{"head_dim": 64, "hidden_act": "tanh_gelu", "bias": "none", "extras": ["capped logits"], "init_std_qkv": 0.0384, "init_std_down": 0.0}
Each number is 128 + 32 x the weight over its row's rms, rounded and kept within 0 to 255. Layers, rows and columns count from 0. Numbers have three digits each. The size before them is the row's rms in percent of the matrix's.

# up: layer 4 MLP up, 768x192, rms 0.121, rows 624-767, columns 32-63
# down: layer 4 MLP down (transposed), 768x192, rms 0.105, rows 624-767, columns 32-63
up624 106:124093074135111194133140202128118147102094080118175105139106145108120111127147167129115127152138
down624 105:083180105086099156130100125207117081086174134131147138091112155193160093114106167093200111163158
up625 100:081137156153100077114163136140113101113144069168152104112078149102170110188102147144108082134123
down625 105:078143068175101167174090096111103173180101191101144141099119143128078112138125069096156131075177
up626 101:146173087125154119109122090116134098172128095137070108157165153137114165105075143107123154105142
down626 097:168113154138105101117158084091140092084154124157150106160040139115151138189140147199177181147135
up627 099:125115084142126211127132160105131113152089177144056181170141110085114074158084118139154135112105
down627 093:147083100146146096126104044133116142169132111117166111139160088111109116169162153137142091170150
up628 100:152153067094107102114151139101179141134140125134063177113108112084080101110158164137120110143090
down628 094:166141122099140165143102137078168175119078137094134132105144091135067127094112144126096120095105
up629 093:096148091144132108135135094099107165118129093176173075155049138105065164097099162177130171118131
down629 096:159111131181097160124136167160116152114098149114091109104155157120133140133162159117142115154175
up630 109:101141137111115107155068141136141092107059118127080159125120158075149106133095118136100064136084
down630 101:138121103076160141144131108155172130093111102129142144203118172094134123155088098117129115078069
up631 101:132200165084152079120156055174112115140154202117138122140133106111109115094070173082130079114156
down631 099:140122110123146104156126211139145162125162149100060142107116129136159171115164159125109084180100
up632 108:093128129116084134132201183129145110134088102141101110136149145135114120154175105135116161193150
down632 102:167137107175117033145119110168134142087152088096092138147127103129181130111116211155167086069132
up633 096:123148062154113113086133178108159060077109105090133166099118145074180156199133131103110173104137
down633 095:133176075170185130141098145168136165167107198163093101126124157140153069095155149120141074109141
up634 111:181101140156054128125167084190140151153143118131129137142116140153169087105101061111158059150118
down634 094:127056142222123094132100127135100159096118071146082069080096095119170105129112130113113083167138
up635 092:128063135130143128119166129146169111116176096222061110109165139145091145148120148130157138154146
down635 102:115117134104076137139160077151115130185129099080139119148073129135086118119082092130155106141128
up636 092:110098127121165109131095127100133185107140085140138140143110177157184156110175122099221106109151
down636 102:146101192127139109149085114121091139203127153204162153132139094170096148107162128142092127092068
up637 085:147039104099142172133097137177149098128124107143130119176135129091156204136117121126145095122152
down637 102:063133168161131063133133104139074169105139185141157142090081110183155099168087145150110150128136
up638 099:142174159160173128100094106168127132135098152083123141149123111108104153192142115181063127133226
down638 107:158157165098134103076130099146126101143099151132083097083152132155107130160121129111185157171158
up639 109:117134133148117096156135131170177125149091107144141113086117136113113100156149116114090118105169
down639 102:137162135115136113133171090125153114201088056087117136095142164136128094152132108133105107100078
up640 103:143145085089088075114117124121185169162118117144120117174095110158130109147124167196143123143115
down640 104:181126134112134097145091080152138109088128147142153164247133129133186174154125148124138166150098
up641 100:134079083123060126096126124153124156069144144160155118109108128122135177132158157092127125149137
down641 104:099139174110121126129135113149147154118129127126153128162103148172121116118125134146157118136154
up642 097:094108089141134114150127118133120100128120187090138186075147106122133134161101053152143150077127
down642 093:185136141086143113137151118111092140121124139153164114131091156195096183103156138132176177193144
up643 103:133095078149125131194168088101095135093188081144098097159085165161117118150144156119137145166156
down643 108:127168163159164127168164132144031099167135117127099180149090119095104111134158155152102126159088
up644 088:109145129144123130101150104113148114085152137121159087110082105152123158147153126107157143095109
down644 081:170100174140125172122095156102094173134107116156122143166112166188115065083105139118067152136140
up645 111:147159192100118142118114121115159131079126098076067100130114116122100172087151120191157159104159
down645 109:144160129153116117178104078149077156141142126118140159169135150130136110132130135153070141105115
up646 098:129194116127128120130121138166137141117063153085120092131185106066156124106111120167084123197092
down646 102:110151145191146148109133135088176160100133075130119149108174086026136121095060087161136145108141
up647 101:134117118143092178103183153136124137110156104094112104110154098139118097109137150134184147077052
down647 101:117177126132129115124132167114145162155116129157139081140169106103157163117148104103115174150103
up648 075:107108079117057139112122118148137118086088162131066095120060125149160134075171098161187130134123
down648 093:116129091136103138128135113144160144093107083165101156157139139120144117094048088085115164106163
up649 104:111106153165107145099092044114150122141130149141112175144127134128079100076150161139144123167103
down649 097:099083116112109142060167152161155134182093102123166142190104152108102106162151133149128094127118
up650 091:100152164114135199154105151066114085140107114143113109137119135143135112078159115148137146184162
down650 099:120190165106106100104104140174115172142130133099133171115159128105100101143132100128147055151149
up651 098:147090126114094113159121133123088082116138142069137120136099154126143145128111123132135170087097
down651 101:102194178095204123148075096115087145129150121117073146081142117121084078184082123096100206103146
up652 096:094083105142132100176123068117129053157049142129117176105138113102143087086202104107130133173124
down652 100:146131112130126149160118184170166080186070086142118113137108169088129122140121152117110155107090
up653 103:142173167124119159117182186081179052098184145162113105110098118154151176138223157153119108158126
down653 093:149142162100111099135135150131109115097146097129175106140158110097113107081136072105101140207113
up654 111:153199130128132136185130151090161171091139138145134114158100103128144149186112104181176096048117
down654 100:137110128185113153170115128138137091122142211185124149107124133145066124117114210077118135094084
up655 105:153126145113166115112157167211139107156068106191157166128153192109097135202077112138152084131145
down655 100:155156095140151064083124106061169037155120138093137115155124149110147138134107144126098170164111
up656 100:077115101111079150119182148165151084128073150131100142119133152113126165172114081148099091138127
down656 102:162126136148100152184102152073137107083177143119132044117165111067137105101137103145164141105134
up657 101:175148143135128106164203191080152126170141075152126066116151151125148113138130159059162137140155
down657 106:100154101097110150103108125143079142157170120104136113112102149130196106128087124184134222128140
up658 107:094095074086146118136124097109095133119143127154150142093143186129107108107162136108122093103109
down658 100:107155122144148123150089136104124135076132136102158105095165160110119113162112124129125134113082
up659 103:072160162087109149156079168129108117171127115111135129184149121105139086115131111110150100141141
down659 099:183100089135077167065121096103187117117141151134123108171111158059108098123143131118022158114100
up660 102:175086190113179167107153175147150095129102143105105070128121121104138147113094161142093098110192
down660 101:098112109096138135158132106107048189181093151100117086121122109170127124118077143147090142096141
up661 100:105163087162132094132135109127176128111140164151177116178167124083070161147130134084128155131127
down661 087:190121122116086166104076149095209103097128144139109142095106155161150167157121117121183138112179
up662 108:156163111124069165100123144130129079178073124166168139086133148095126165171133110164164150120120
down662 107:147124085100124123117093083121069202093115150090134204188103106095163108122138119149128135155149
up663 109:110135041084150152123133137118164161125178179255117170130120101174138106164169135076134138123138
down663 099:173087151162088106082076126089088161142123065078075038141136106119131125154072088134129156123092
up664 099:098115186118146097127146130121183125097172122106158105140175113135104112142039085194109092107054
down664 102:149084090058163163117158158155135093118077099167148086134094101172094117085174216102136150153158
up665 094:063081133079195183154128149154081124119120066146151064184163142140203085126106092086147142108130
down665 105:177161234146138063091113173125140126130142116157166134119117177153150168121118126173130113093102
up666 101:136154132115158114113133127069158093161092107148112112121089141127059127092128115155122193076111
down666 113:097155147161150095134117063132164108174105136167073150136148178069038155122096140162113110124132
up667 101:107155105122136178134095120129132132100177134153101130070112173067114118152095149079152132144135
down667 101:108090105164139113154121168116114092155127155131098122114128118127120124075104112094099116110161
up668 103:137098120101173133146122058119186162093132101066117114094157124065175164150129157159153151156078
down668 097:138095175103123125138124140131162125105123113206100134115142097158096096109099142093105164095178
up669 082:105166151138085159092131091131108187139127173160109200143170138188111123129078120153162133117084
down669 091:111101110129150148133129135099164110136173147136120061158092120112081132129175142130179128180082
up670 107:188055141079088094128081104130127108122103133169147116116118152097064143136103119142118130096147
down670 105:205149144151114113119111150171097128166123170161093104105102096175103093086117055144141160159162
up671 094:088163162145122116119118145198110129116165113103074128169152173152150167181111193143107130116151
down671 098:162145159153160187120024114158048148101100122088112118149066169176151153131146065040108136184160
up672 100:127077096162169109143104138171133203161206152088110129135126134133126136107081128101107177118181
down672 099:185154111081077127115102124111074168121140122102128105119084087157197155138120128093149079127162
up673 092:133159133101117141117121157144139213155111186067159141139137130125142142141166136135087150166177
down673 096:134146127100123127133140134044134130137154163180200131132154073124167151051126158145085128078164
up674 108:113166137122049131128142163160147094145093159057198113138141141132062116132104131170127132104096
down674 102:135104126136144112103129154174152134080160140147115151147156106110140112114157124124132059150102
up675 100:096175081043125121119115145169128167098136108138116112181144095123172150118185146162105103135115
down675 097:078152176141138090039079120118089172143159095099129105189104114157107118140160125146156200160077
up676 108:140109151111096230168146157149136120063100099129169120129128153139157169132136128217090190070186
down676 104:128099130125082134130173135136151190119211181143141152140166182092115122145097094102189123131144
up677 100:103130127116134155133193112144114101148151126170132059092145139177133133138119108172152119100114
down677 097:088181106136133090135110122177146112102134054155122106127129168210128092136126102123096095152136
up678 106:092095080100159158149148083188094182143120144125137151153077043143161174108106097094150069114107
down678 100:156141143118104112086165141119189101144148129130121155085105132120142112138161131149122174109138
up679 109:089146066104115109117098168188095108154137087094110101134162075094095127165060143147119136164148
down679 104:121172123124175153140064124092113100105142154172114133097208112141077124189134163131103134150110
up680 098:063126052121097118149143133112129134128114162188090142151159117127158174061163133099143134118153
down680 098:121182135151184082144055133171088141131127140132128161084101145102099115133082152133139078155171
up681 104:058134139085159135116066106089111146141144130088153108209081131113141148135062067102189130162139
down681 107:141105098161129142141101098134199166109154127115098095156113169143113147087132152138094116104160
up682 090:121156082171069113170164089124107201169146129113196158167104205148135048144126135137153172088173
down682 103:132153135118106091170072114109090049138108101107095167151175130080167156139144102165159148119140
up683 079:092193116052109115117138120127172088117125089165078122073167145149169071121086133130063145102067
down683 091:153099065119053143143157169113151131139136182094124109118169116074134153111107149166108064111138
up684 109:132117128103174160141066120147140119180119107156192117135158110109134141130104081098191094136152
down684 096:122116153144100182117220090125131087135095108086082138102144147145062035165145146056067113134146
up685 102:094104071130081124124118131109160132155137166081092094067198085113085081168087148096123084126123
down685 102:138157127137139119132153157090138095132180112225092145127103105145156173150124148110183051187140
up686 111:124138199117136153120134158121129094215098134154132118224148117146141183135143130200118118125060
down686 100:171104077157135099176096112122130180079203130111098088046149136104101092179171126051097127117101
up687 124:171117139091138177107099155086166194156132138129155119113151093097189145127133156172120099156143
down687 113:133091139100153120120097110116136159109086034055148099144099109133113090095167166136168093164127
up688 112:159105122074186136138166145154134104164124094126142102168097105087198176148128081145109113137118
down688 102:157116123114110146098103202143104051088124075098100158142134147109087136102109136117147080116156
up689 110:121139201156172058117160148140094105140119086139106136137131125132082120190100178093094139173126
down689 100:174088128154127126136128136174081204058135103112167113099144143164168109102164121141155107101145
up690 099:065114144146104130176169112147117122158186127133130186138092132176102208087163104147109117079163
down690 099:137173190170075194089095134113131111167180134131086141121083140130135122119153095148157147135209
up691 105:085137111134149138170044163152183188126093075133147107158136123113086167085132136161091125124071
down691 113:087198127126141128121124115090159170176181138124131098077109134111142165125086139100074174091142
up692 102:115153098116162149066184193181163081100128103140154139173148153106149160127112108133124131110138
down692 102:128118118139140136054163168103116142182106090163160072191115139078111184160123084095134103155120
up693 103:161117094087179106149177122130126150158119101114137122111143133180120131152103097105123020154136
down693 097:197086132102133149111163079143075088106117083127136131183185127097126127173113123054144113180144
up694 099:106114114126171124141148121134186094154106105129100146162150107144105150114139138130098137137136
down694 102:129072126114058159069070136135131099139161105144154143121087071189073150160173154106111084110103
up695 088:140149133140105082097168078077149120169061090098099161124066133174107117118150156125121174133132
down695 098:158173052202084119113148149073113067180147088128115165065137140099126097129128164143168120079125
up696 106:105115165119134107110153133088162095170134096044138182133158126167111122088159116135224179175179
down696 103:119105013091180099163114157144125067156115127103124132132110191139124126082156092118203162174152
up697 103:129078091105044123172088139122089113131116130149063113118041103096103104168125160118126121153155
down697 098:117166137134137133103117066155125155109121143117098174095124154150180165109150145148073127137126
up698 106:130116132186105210148122125149145061128097127089165100120118150100114114095161119119122060094086
down698 102:172155162158123162143159091120156124180140146123129154098108134117140115143170110099090100111104
up699 091:107117131102136163158147162151148093164140098104049152111146153128137177167092142056101109073113
down699 093:126135100140112138158115148134129112174116066130084121127125113152119095088149087102129123153139
up700 098:098105110085122130159142119139138172121147140152109164093150058128144128101095173102071106126170
down700 098:120103087152141116087087064167136189054107101167119173175137106103131106184124202097160085151156
up701 107:131200138130123121118125139119099087104129150125165113125147154144090097138167120132116142153118
down701 104:090142192133147109120097141112126102131103147151167116171088097141119128148062173134176124111154
up702 091:099151110146129128112127100116151101172108087131089131160101091191146135134114174169073078078114
down702 101:143146087108104082086171131173135135075058111119137130097153142130125101149132090108141076119127
up703 111:141157115101102080140172093126142141088092159146188146121112149149065138139102186162136205170076
down703 108:153065141152156116155127091134096132045129131087170163134126184090191122144196171088075155103157
up704 096:134084114074133188119159146098129126131079086157098138129114132113109152123126186123152139107053
down704 100:077149134075159135120110074151128154147168152099089078109071171095136087108136148106181165067089
up705 097:194163116099122150150154109132149160115174112149126140146144089111081098108137124163129113106115
down705 104:109199183160148115193163106103163120120101151179120174094120095168096168118108116160115139121135
up706 081:136121098132154106167128098120177123133137159047156107152172171033096128128128167126121153115183
down706 098:173084129147124115092174147120135099175161129173155145162122139118123124111134098095131168152155
up707 096:117141160157098126151160132149089156133183126128130147125143144023131100116161162095080145160186
down707 091:113152105094134095159166145159152160134166155101120149104137110127157192103159107125172125140154
up708 100:090054108093155054190121104137142169112131127147061084155119140090145142134146165067193123101111
down708 106:157037151180179139129166169080111123153175138158122140141125157128138089133104108085112120083137
up709 133:085158110087186183133151137111114120123131068177028169165127154116164090112150071082114163105159
down709 107:158089115110125092070144206073111134133077072103126121081119172167143171149162089082145084119056
up710 098:101092175130092131190109155078061093108174087119116194114157155101099159183127156142124108118193
down710 102:136110166128117136152089136123057113056104132124186132108078113129139060130137127147142120130101
up711 104:095120122117110095107133149124058133107165141131081121191108130102115102134089140121103147117124
down711 104:084131126154187119170153050117189124118134099115191074127118152135112113072133093143081163109090
up712 101:095150151138129123124113099137147152105131128159134129141092109126159149128101106090083144130162
down712 101:126139175103146131146118146104145137119167211148149151077154124124118137087084128120090130103173
up713 104:110109148104100164125147080079102118094128081119127104134172141126093155139142143108158145110121
down713 105:112133114162161125176077190179117126080083074074118129115084102124139161073124131175213141085159
up714 100:155111148114160128160119142110136129074170076035107128141173155145108174144171137067122130118147
down714 091:100082145079121113155110164130118117058104132119140075149166110143145120091131134133153104101127
up715 087:155150137163102139159168099171121117116120125148079062122141200176119147202137130148158138099142
down715 099:159074160168161137136124119120065162072123115180142139084104116082147112134126149169112185159138
up716 097:062112140207112175177134168071142106124098158151170168086105185181175178151191130120106110150131
down716 104:142138146137137120128091135084172168127131157144116166113176132111144098103122151127076107102124
up717 110:170104133093185040120144093099101124137152137115105117154106137117225164202137073103123126103112
down717 111:163163171136154148125092137096124107088175121110087111162074149180148157068142077158082102138168
up718 093:117131067189117122155101183153127139058081115135162158117132093090144132150136113090113197128192
down718 090:071150071162166107110103166095088166156189122130084104117156130100104130169185203164158122079140
up719 094:102139143146058138153112091160047119154123104068031166098108135108162134103135068061159109095159
down719 098:152164083137144087147139123100205138113165161126163117139164107078089124170157162102143112125140
up720 108:113096123158094112113128197095120162170122114128092142177130150132128104083110121090160089113129
down720 097:160138108103156156162153158114122130100164148102168110108122138064094150080120083169126084152076
up721 115:119126150085104185121109131173171112141161213159155098136147164171107094068151133104135124091151
down721 107:171151128124121081090086176168125100183116113125151080106119128144093084158080087098129129103131
up722 100:094082180071179108099147148120096162156164097096120099112132119127133124108080161144106111095126
down722 094:139130122067131159116149085149087115132058133109105097132150153115151134173172176131165088165129
up723 102:043141151098135142122154111140152156141121106148110121153134108129150164178137099118094153122176
down723 097:084154159139127102071119134068132116131082110143119136131145085090144095112132111174124155111223
up724 105:101164110070071125140112110155115119061154160124118154103136110150116156103116147107155164110113
down724 106:164128077104104115129111131108069127205121153155155141170153116119141124112110158191151063145177
up725 097:166124142105073094112084093072149106129136167165095184084132174178140110166110127157112115130106
down725 099:132155161112130167157143090149105071109101113131136098113095094132144083097121121206143146143101
up726 096:171082149074140141080099185136156107069160135166085122148125183122106105098145132149161148149116
down726 090:106206062130152160173069141126136112143083154132115164083108136133130152129068080118105129096178
up727 086:141202112120086119148099149103182089148149156103182101093120120105105054114065152154094148133058
down727 097:097127105099139121146122143169137164158082160178090101166179124094127138169152105107122156143161
up728 102:140054123182179135112154143146149124153135063095085120105129146140170115159096118155122107106100
down728 102:072153152148124091122126064111092131110068121108138127099081109102102154119130123168161128211077
up729 103:033089110113098131154111156150100143126065169105112135130098147144145139150098100133129118180131
down729 098:149115103174181227167149194068129109119090097160140083132142100116156163116147152115129075116059
up730 098:094100125109167161161097125081166091132077118138130136162164077140116172179111128128150144175129
down730 107:098123157063130153137150142123073151106145209105102121088100103120186136161100117136148176157139
up731 087:100144116135095146145180089161132083148093083101162151129154163108089109092198175138119177171123
down731 085:173099197138147098143134163148087139072094153171119160106145114096117165184113167116114057090121
up732 090:079124126152128123139149122119127086106134095142101093118055195088086176196127140085129058163145
down732 090:063154128144089172125150139087125107084145180108166124127166121189147078148114141043121116147091
up733 090:167116107101127063101147144125136106127165103134128142063090111072153165132150113101080117187174
down733 099:127109167103177162120117115169155139138080165158095088231137174154036104131110142077119171130169
up734 099:107152154166155159123127115131079174123069147108093157132084111187102158163153150090080150128174
down734 100:129107141067203161128102198123136114209121147120160135160126116106149142144181130206131141126108
up735 116:115130123148190134174118128146033162121146132118117135120120093110121120104143093195121096120134
down735 094:113070095140148113149158153164099077122154142117101119143173134123059154142171165072101097067077
up736 109:106131096135127129173107124106147118195108108167170108134102109150107080192168133053118142089194
down736 112:108157175155142139119099171146091145089152120133092114124125133153103170109207174063109126146138
up737 113:128124128107156115098148162124190164134063144089102121181111137148134172090173101153103098142107
down737 108:098130089109112139133089147134093182133125045139122099128125123103079123101131092123093127147137
up738 100:113084123109143112126139107089101110171143090166189106116179101157117168140117096125137131131078
down738 104:079136177169090083158108114059168117155089155163179104087123180157099096160105166109128173095110
up739 101:181119088128141112159099197144126162064180198120106081139137141127140160151110114110118129106127
down739 100:122139180096082120108109095125063069143132132152140107176124135172131147140152098115127151111106
up740 098:105165137130154087124123180118127072154107113151179127119183161133135115119098095163174149148119
down740 097:142132124106129158100131122094155147144106137142145113145088100161146078148142094090172168142119
up741 103:119149104104113158154178157130076108188153063072094111115134143095138131126115100177093121153170
down741 100:127094129085090123136132139110098083151096124138110119104122099158129151100142109080113159074092
up742 111:164089128114127160147109140106120196123135167100163076128092182113104159137202092108060105126126
down742 107:133154132145121185121144190123132083154114126173101119203094159109115133164128154165142131033136
up743 095:177074099130087183089159168140175069134137134169104123130116169199169135099188148150143164193119
down743 105:138184122077169094113085067099137085151090116146125133132127137097112084087142085149148106173123
up744 102:164214162174186093168113133138138134165139092110116125175113184081095087163121120083121162121143
down744 102:142089168126122152162176083111068079109100100136139149152101113159115139154130102160112128124140
up745 074:017114091177146141206179125099112133155122132166135080141055119148105144110088178146078139114121
down745 091:132115125147081115167126151160106120164179126133194168102070107098099198051127133139144098172116
up746 097:121158112110131144153135075104176081131128120100131070073162105139071144122145169087093155098158
down746 105:162084148131141079080116134228112173110119072085102121166112158201075143151138168121119131129171
up747 104:141078122136104136140084116143120215152104076150059131102126130105163161152128125126068148126049
down747 099:114120085175076194124073089166146122123125075101099098170114115060073094153183166108099129112116
up748 114:168134137150122161151189162130119222114139150161141183120134175095154125134102174112111063194140
down748 113:102183142044111132126143150190145119134107082154158147058165153130165136097154126098122169140112
up749 088:053158170137095149108121166116147126144157142210126115205101158126133171094141074126157132132134
down749 102:202143119126165176190171135115103122112120145052096172131137112109103106111159149145133140164144
up750 097:100061101112108125129099141080140135067148160119139146084130105147174139140092115151161163112142
down750 099:116133130140118107069108153105140156121106136101143128057168137086140133094157160161128135143098
up751 102:071167116159121130112089121156074124180162119104119123155114094124130154152164091089150107132103
down751 100:150129184140085123144146113176116077156213126150097109182135081080084109141131153134154085194127
up752 107:147110147102128154121147196120155107154088175131150078072080101083131137136139118133130095086128
down752 105:086110089143118172177157183135135130102141113160099193096078095163135143112132140100111107133092
up753 104:112092103072170125131161106168115129120149113068148170112109164149082121147096114130124142182129
down753 105:042084152113145113124148121148136095116137131104143115144106152126077133146124073138119208137076
up754 100:128150127115162126140200108142015131151089147152143130088110160140177131172115129119151171136150
down754 094:169159150162175162171101128148122092148143122105175097178193158178187162169161131096155121101094
up755 099:091089091135205179100165176139158144113141111177160116135167166123154130146152168128160079136117
down755 099:152128068147114155132129076140138150138110095123106087128106141112079118101123098117145182129161
up756 102:190073126127152114097198106133137063080134149132140063100186095107162124167128175130099156128133
down756 093:098114138160141136141072159155108129182151132142151144129068128133138082158118191128105098130113
up757 105:174116117208085179089100165140144105089137098115103087145148127105108098157147059088101102101109
down757 104:107089196098098119162105165103149152135160144163099142156155154132136137100151083101110146165134
up758 107:150057091093123141168108167132186147148140126131117150102069110096183117139118112133139179158123
down758 107:114089152114127095140109153164128078148134114115140122112159162147111209131056165180109152122174
up759 046:135122148137121122125107109118130128135115155150092145121161118146142124146149162139131146119118
down759 068:162153189160160124166173135121123152120148133124101107108123182048143110099124077110098144145078
up760 084:169156140125084161121135109076167147079189131115125148093142117139148101074131144100077143133096
down760 094:146150168101079103153114109118206147145140091151128158091111095101152110149084154177058137076171
up761 096:114145107102053137133213102184124113124138133051125130071125128134134099147153189107101141132101
down761 099:122158151116170159144093160147135117134182134117152101099094164097065100129112094124124076168123
up762 102:118134112074124092157108114060123140139070103101074099107118155126087119145139131117104064152142
down762 108:113132121122104133160140034110111143127066106088115181139097140097097137093201077159126152161124
up763 103:150047120111151096147148105146194084175062145179197120163089069083196143171111177133122143088128
down763 109:077123100175173135151140115084133126114131135149132097121103128103145103135142190031107148149142
up764 106:166124145157135154141123091095121143165191149111125101145170088087156157151099149154124202128126
down764 101:165168138128159098097082132122161211140144149126151093163127099166129113088134081149108130102074
up765 110:113127174152112152134054151149121106140126141118139096116088133145115112114115127113070136098176
down765 110:119086063119118046194110070149152083111070117168167186102131167130136124119102184157184146155121
up766 103:127132149124103099167164156154154142116172139066122133098120110099119147168142139126137082159114
down766 102:151072058141107092139138182060149176167167088158128098126148131091074148158168093050076080126076
up767 109:084119144093100099118146134169132129171171127085122164089112193128136103103163122187147112132159
down767 114:174123127091174104085110096165162139095093072056081152122115088147123130161160170099103136082184